Weights of a small transformer language model: learned positions.
Each number is 128 + 24 x the weight over its row's rms, rounded and kept within 0 to 255. Layers, rows and columns count from 0. Numbers have three digits each. The size before them is the row's rms in percent of the matrix's.

# layer 3 MLP down (transposed), 768x256, rms 0.05, rows 430-479, columns 64-127
094:152161160140111111134122138151127093151066101113098158131169152169171154104101160108145114095116150116130118147143081077151115124148086116166136150140108132175114156108157092132125116112121121
104:151125124109127118137116133193154113151152130094112114131128132134117111122118137117125114131139157087102129110137116136135098124148125136137109136098160100074161151179120107133182113149137147
106:098126138106168129109148150171154138121122115105134168149107120178066153101110139143181094124146096124127141134129136123157118088140140110147127104150138091156097141143156140135129161094120141
102:183130163100110120125155132119119111126143055129085119144160113126113134156115147115110100087151133067109135143183136127141092131143156123152132112181140148114132148127111124110134191100119118
105:151121122115127148159124137122135124158182124132132136117123141127122120113159175152155120104144145090085116130097152121124131141104125145104117118140118095134109125150149193162128124104116119
093:149131132110149139096138128132158107139109150140157142140156107122130125112111141143115142153116114124172110148100154156153123104132085143106089126124096133110088118127126131152136108130149173
092:125119127131125179113146117134157139114157137182137129132153118083110152116162128139079125140128120144144117170127136122119132125083121119131113129118087116159094136129127155099133100137151118
096:117095171122119126113083133160113111119140118144136139107099112148119126120118143152145127110164142106155163129115088145091125055089115128160145122128182111135108141141111169127125100102133141
097:054136107167125160126111140141137114097143128137111115123095142100170119096143125094154147095123124116098096127144134185093146068146118134155144140105141121102122134182149115151160085109147172
105:121150134125098125103119136183170121114128125131169145106152120128145118091186149189147137147099142124111099124070120112126125151141122155112113095114140127124146120116103107161135133124141072
091:137144127109138117121130111148097110099109125148108121114170103141161153164131163134120114120145131137148120127146119149155125136149120141122146097131138125147132104147102131130128122157128138
097:132100126173162132113127182116127144148093113168124149110125119088098129143102156138096094122142117221154094096116164113138087157087149110123093101119139180181141133098141133128171134159142116
096:153094131152141150139140114082079122167113138117136113167137153143145100119129123147166078163160106150173132130104081110121097098115176140153117130136103149108089100161116121070142120116195113
099:133119118189138111083160098067153143142099133081088121099129149106129183126125078126111121154132125116144127165135115114157137136140147142115148113148131110134102106131122103097136140108160113
102:115130148143160125186082084113150107144086122119138108147178154126107120168143121172114143083124119154159134108123155100147116147129105132116116189125156169116103099135124135132148149119128184
111:115107142160138125173143124161157123101141098126134126099152102127126106123169131184143117144116163151120154124119136093116106095090111113147130143123100171155111109111120126117134091135112117
112:119159112120126103121163138099123102134182093112160087142108146149086095119118134090137145119105143114130142164137162114128162130102152136109125123142090168087157128107117137128097128134108146
101:125148112120138119082125138119114093141104133150135144106149123129139078140139133110127094140135120141168136118126162083162115097162093098133086150132095168103167150122120133077112067132123123
107:109113126140110107136117103149141105101126110094107158159137117127108133139116132140077120156129153138127134136143170122149086109113157132114129103143122107112138132093095130124151146114115087
100:108155081070136158149109137144097155135134155115102123133146112129091118118104171104138132166118132140131127070111131154146120132123161105077150134166138147152162157138143141169098133141133125
099:174111116111113114074138100143139139109140165110143107152119158128137148092120123130147132132123098133109144099127140123095111111102138118079097129179076125116129116149148092102151085125123158
101:147088108132095113109115103144107132129124094094115123112144120084122128149113142090154138133107131169139143059114135062128120183167123138148150138137112112129173134125138118120123116108152127
098:169142099148120124159129075115138138128086140115109158112120126190149144161132145122125115150114120105138098117203105094107131179150100126119165140137133162070096127102107139111122113121146123
100:130137161102102148183155121159146111129126147119090089064129129144151159101130153160118104126117136148158128102139142132117112118133157134118136128137120140147107141124117102131111135121107116
098:108104166160121145152144126064104132101146113155140136090130125146103126085110123141112151122133122098126132169133211148130113130129141130103131095147160114097111126127187185125102070128158121
108:126155111126142149104115068167151163129131159111105174145109158127161124144107153093125143136104169143101138095094105112207145159148120150122144098125088103113141133115070116112102092115133094
101:107100140116124131111180139120162129180157158147120135144126129120139143085145111112143139153162148161155117096105133180131165097154173148119123104172111098121159095147105110149141159134162122
098:091116130137146131162101163122101124112145115121140142079139129098148159123089127118164136089125115135125133130054164155120117121097106125122121166090114130138087156137182117134143029168151128
098:120141099109092079118148133097127178171118165143156155188138154130128108115129172127151150123157117144132165149119122143132116090128136142144140147129119151154115124128082070107109149106151155
089:141130126128142115132078159160094124116124172172161133129100128104106106094128116148130139149129134109126136148150149103162160132117129136125151143154105090104092186157147133069166114095169186
094:149096121162127149163137149173122133172126137153136112111177130114181164146115131084094170108124114124121126133085126121098145064127134140155101151089150085124122161108075140117101107123117149
093:108136137114158143164154150126111120140106113127117146134110118081102122165134151141130103095118140172101119131112156137126096143137113134123130192094118155130091158107140114144150124142176070
099:135138130185119154133180122159123095136133105115139129145125109139118097147134127147113111090115173118114129126093121112118136128107129149106139177125143087152119147183101113137092123152105060
114:091143116157143089170121101092105116172138094127126081114142147146151075147163159128122163121161109131141117088147128139143133167144117132161106158141130119106194114149151136104137153091152132
091:099205125102173156065131117120123097151088133133085091135104142159124105101139170125104114124107136148144114136131102119079140145135120132113096121125089112103108150166147094158099113178113151
104:138104139090134159121092096134132131132120058124122125076091102153147137109127123119166109172145178124109162144123142100164091152151138098124152136124154166135127157122179140114124124095139139
101:170162117095165114118080137116151143157118151096126140123112095107089094130063117146147112135110149110129144116143086121154143146115115155141170162145097160173090111150106127133137091164123125
094:183119122128144103154129104109105098119141135166134167132095117072089091134136079098130209152156105122131140108102100129105146154139128116119121170115133093184088133150128113123137123088133110
095:157123104151087143086168132125121123117155139102102132163153121143111157112163129136128139182125128086100124164121129143142160116150117116105101115116166152081155082135142122084104134111125122
094:097118105103124115121094120153111115123091116138103119145102103148122077083135115141119124133137160173114147105123154095171129119142124129159184121140071139114169077130110135158091145101146136
104:122123073142168130147131109136103125143100121101094111167165134124156124136093153130117125100088124143121151108065109088095154153112117133154063163140128080144162113129103136115124149144162153
105:151135125121109158131125142159122139162135146124132114102132161159151161123165108094146114142166125121115121116129127080119116146076142140136094114095142165117152108121125094166145117106099097
103:138119126125126110119129150113118137116133088148125143132116131155130138125129140126137131118142138135136133122138108117150145128122137143158155125128125142132133146195111159107128133118108141
100:171151137153118115139124111084143118139107148101129094122162115128109167143129140136103182149153133141139140140121147158169128107108076128146104127132108121119120112153117142131175137136138140
110:100100128122153123168167079142137118121140153120112119152120117130099114144147168083167103155096097133153109134122171146141086139112093142118160140103147136135108125142097124131102102152146099
109:082125130142171157107138124153128144102170147102079134140185148132145153108161136136129087159156168152158108179128099142093140137086103122108121136132160117101145089122103120098121125148144094
109:098143125124114112134191155135156131119170102099132141137094142106146115099118140122143111120074149145132158096134137121129133143140136136189142101135137136141116137125146118153142125164122098
102:110138152099143130167135141158128092096138159154175146133113137104106142115131149121091098128091111101136179138133136134106064163128099150131103100130110149130122104112131135136113113153118152
092:144131121138183128118103135140133150165098145126157146109153116107126111085130077164135118110104149116117117134108123150156128157153173141114119119136109095138117096121116095089089102154110136
112:134116125101110152165126125107121109122087186100113103136139112128139140150117134147096167118134146179126161153132106154131136116110129180156153117153131116137140124086091128130143151120121158
# layer 3 MLP up, 768x256, rms 0.0568, rows 431-480, columns 64-127
103:095148166133091156149131155089141169064126161119107121111133101161092140142128135131155114145151104152166110163146130130092144125123131127139129127132106079132111179148096135111075129095106113
104:170125121116108107125135135126135130136155114148160114162138132116123130164096105135141143072124150183135142108120148108036082097126101148130131077113110127122082137140116109131121122161113118
107:177185183120150155120152171149148115159087149113121117127135106136150087089122118128111114097149143097082116124098131119117111122150085093106133146130098120108143131129129153142139143164110132
098:144126127115143152111128110149153105154137138153161112136127113130137128181158109084158139075089110106108115109152102125100148115145100120145122122127153148153134138142144128150152150160089122
098:080184158143080070108120149127142138158142114157121127160120134144089145140122098145145112122126153124087128143142113108103108149117135111153152106135149127083124129103118127121133132111133089
099:101135102125130092120129106126124154141113110119149129169144116149173096160103140103109126096150159137123143158094077129137131096145139140114143117131158137120174194116135146108158106148101161
096:101136103121146100126121115179146135143113098116172132143135161136088175121089146084148088117108122143116116128119141148113137090155166134139126140148124127142117101133127127166095099124113111
100:129097133111142118134135083149152123123138152109166118140089141110175116138137120126118105126161107120077101099123126072149165117134113136129149136141151068121149138122118110080137146123099099
107:157142108104125106182129118128147146159114134120193114148131154132161105114120167078104124120126156104128119164127157156102148105113108126112100122127108142141134183103064118102111111142170139
113:136164153128105098148144155128108119127123148093129115099131152141173118160097091122155153115146145135126075122127148126123136130161122128108151107145110137131155129177125132147117120137107146
100:129125101153138104140126098115140171107115124155124123164108098146146085124091120120169171142111167095088144118193148144119187138156156139122109110139095101156128137106114074115176133141108119
094:122163130117082161150114084162119173143104108165144151142094085128111124134127141110115118076157098086122114084135130101142163141122136153141119143149121112139132132115085141106104122107153113
097:122116122072123091159102104139163112192115078147142126144108146147138133108132118100158100097129122114117134152102142103093121134177160138184089123121121152145113144150117146061112108128099104
101:140141137065139132150134154124175142134111087126121139142130120108068119134112130091130092163119137118123121139150165142110110089175108116151159094087114132132143158118131108105170134134090135
101:096205116126103150153142115093172145123136109121129119122179143104180088137129123140119131091085156130109135135118114155110122182123127102091152144149122159087090128127103165085103150132114080
103:126142138119121114148115115081164159143147140134130117144143055127119097152147129114135119084097137130086121098135096108142169135147131122153146115168127096116132151141100125105110110145158124
108:128094110114110138126090093150160171147119136178140113125101098125163111161112159090115130118123114131135137114144122102141134097163143107113118148114118129127130140108108131107135153121117110
104:126159178150129132158132142164137131186153086147125049156096116143126139125079146108142104097115100121128128101144119149109114127157141122105139096114097134150121108094153136077099118130092161
096:127112108089131099137153124117147201125133112112059136133129109085133105121124081129162125126133134112142142158158158120101111130175115118123144150194150108138170131116114115167150150145120120
099:160112112103132135137146148072164134152169153134148153178137097103099141116124146087107080117128102119121147122131100114121137156128147138119137109134155149116149096130144102153103145161135136
102:106117124089099126197126104111143132127140148164126119145095140171101131127144158160125095167120158142128125155123145122128102131130129120144118082143147142134085103105132128108104121144092160
094:145166118142124124156151135137121119128113153143118117143170101109186086143114125130146108089094121143152096117112152137086158111160146104145109094100121113120142113065075093156145147089107126
089:108110140135157131100127131131126142145147088156118093178119142111168113164118106054178089103100135131127123127124123131116080114104146098112144157156114089138110128145160108142129164117113123
104:137154135110120136138145176098140099119149170138120081131123151138173165128137131114146088112155148112110120123140139137127137156140130144122117131163130105106097157108107106173145086111159146
104:130097124142111062114158152121105131103108081126110096173110163142135133179097131123133100120146179154128128121117102140115143151131144142141095103135153109070125134112103144115168117162137150
104:134126151085119112170118158134131105113134095106148111132107081107088133111067091085109166135117111097113108140176114118126117138123094124125145146087154120102094137122112149119155134157093146
095:104136120093116166139151148087121142113098138158118120143144158158118172116104150121155117151147147114073144119157142130094168181139113162088123153193114146107122125101088147134117117151133139
095:139151133161144112172126163114130131086117121133122124112163155108138129125144118077107124135116136122157144136144103140108172168095111124079147129092159097110107129121159158123134081130116102
090:105157118144125112148147145137107121123144081116100118135130140106129141119153114112171157144085091147113128124138082139134125080099097121096115118159156117143108133117135121107121121150106109
092:151159121111136129158119113106106176092167121166105121121127125150105137106061105127163171152111125125182123089123164142101105177142086153121147117140178125120138101106095097153109127123097124
093:139144136105170127170066145146147159084125140172100129170138152182152143151093145139118124142115171089126095134170143132141124081107102121145145116143139105107172156074119105092095139131143159
097:155149149108144140117128132123156172122106122125134120123125139120096141161108113111129117109113165158120117123142147132095132136142150123108112143112147144143199116135143171167124119126127127
104:120123150150089068168131135093154132115146121108083138154122128141121076097125087136086120099161144151100149106145121085178130141205119117142105126131143146170129097133124129175094178131172118
094:190115091111097133143113108146141134120119123128084144148130101129119137155107131126181118088127135153112144071116122130097124139186151117114175137172135120150109136109090107128063151127098116
100:149180139144116094140156121121125146112123135118114099138147131107122088169153112126110126099130156103173127120156105141108147165112111102071187084151111124128160133144157127152143140084103192
100:140189153117165164116130098141157149150161089097131095157119122113127162126123074133120086080159126159114077133132127117137141177125136155111121114125158126160145092085136099139122130119148126
096:128117139121121120141127072159131161137169172112093087126138108178145111149114123113122108118144141123098137140099075130121127127131128076127151150151126130138160144149153159136136177133106133
094:101137118128102119099145197123144147152120084108131127135092121178151113092147111124123163122120113108114136104141111079097111087096133138114125141089113109119133129109127149085136130159075112
096:113158156129146093155151112135156131161143136147123119136163101117120126162129137112097132093114130045127143160137179146103105145122121131136137132137127172099093141142116092144151100147136149
095:102165147103080089132137098119136139099122145160136145110108134145117114123085107142134114138129156132091102131136157133147170157137128117119153090128166140114099182121087072135141083117122144
101:140107142121147108164112137110125117148110131133107124146103108143111133158106114121123148105136151138104121141138147171094142108144118095145097105168133093103129139129113111127140154110120140
170:127128142115134114092140141110122141121154098161125150169140114124139148163124134090145102123151122143100118106133136105122103121156154130147163134135132133099141163150130148113162136113084143
100:075090147116095096134109150122145171126175141107095083113136165127129131132157151122108126109099141120134120115139126082119111107144137087155147113105164134116093149137133161166123140112150140
101:142141121133102082127123141087150151132119116139135091127112154109182128163108121120123132116096121101069119135179130142150151121100164095111153127160153094108138128109170111135173089136096147
108:099157133087156153153079103108193120143125085111135140120079138179165117103131115115119114159162103116126146119161187113147165106135133164105139132090132157158089133133122128110096135163136151
107:086185145114084101161127126139154136133146083135110128134140132094160163102100107117061134079118140133159115094139136162116140111116134162152137120087131171092160104132131145153128138153075122
103:194108168143118133125169112118120138160119130129122096133095092156146112080151105148155135147135145110114133126147113132110173125143115143152131085130097082118143177120123134140130124081110141
089:146110157137151076120087161144137114112116054129118094126128156147161139173151129073119106132120128112168089109152115108122143070116131113087105119157140139103132134139146136138121134120123185
104:173147130145095115144144129135190112121096142150094116123129114120127100145139122169092108102150158131099119130112121131123192157151087124126112154109158130093106126102098122182137116169146154
097:117114104112115093170148107086129136106150116163145117099131099158124164140145112082108138119114165139104131096110124148092144123167110101125083158135172143110164114132150144144095100105096133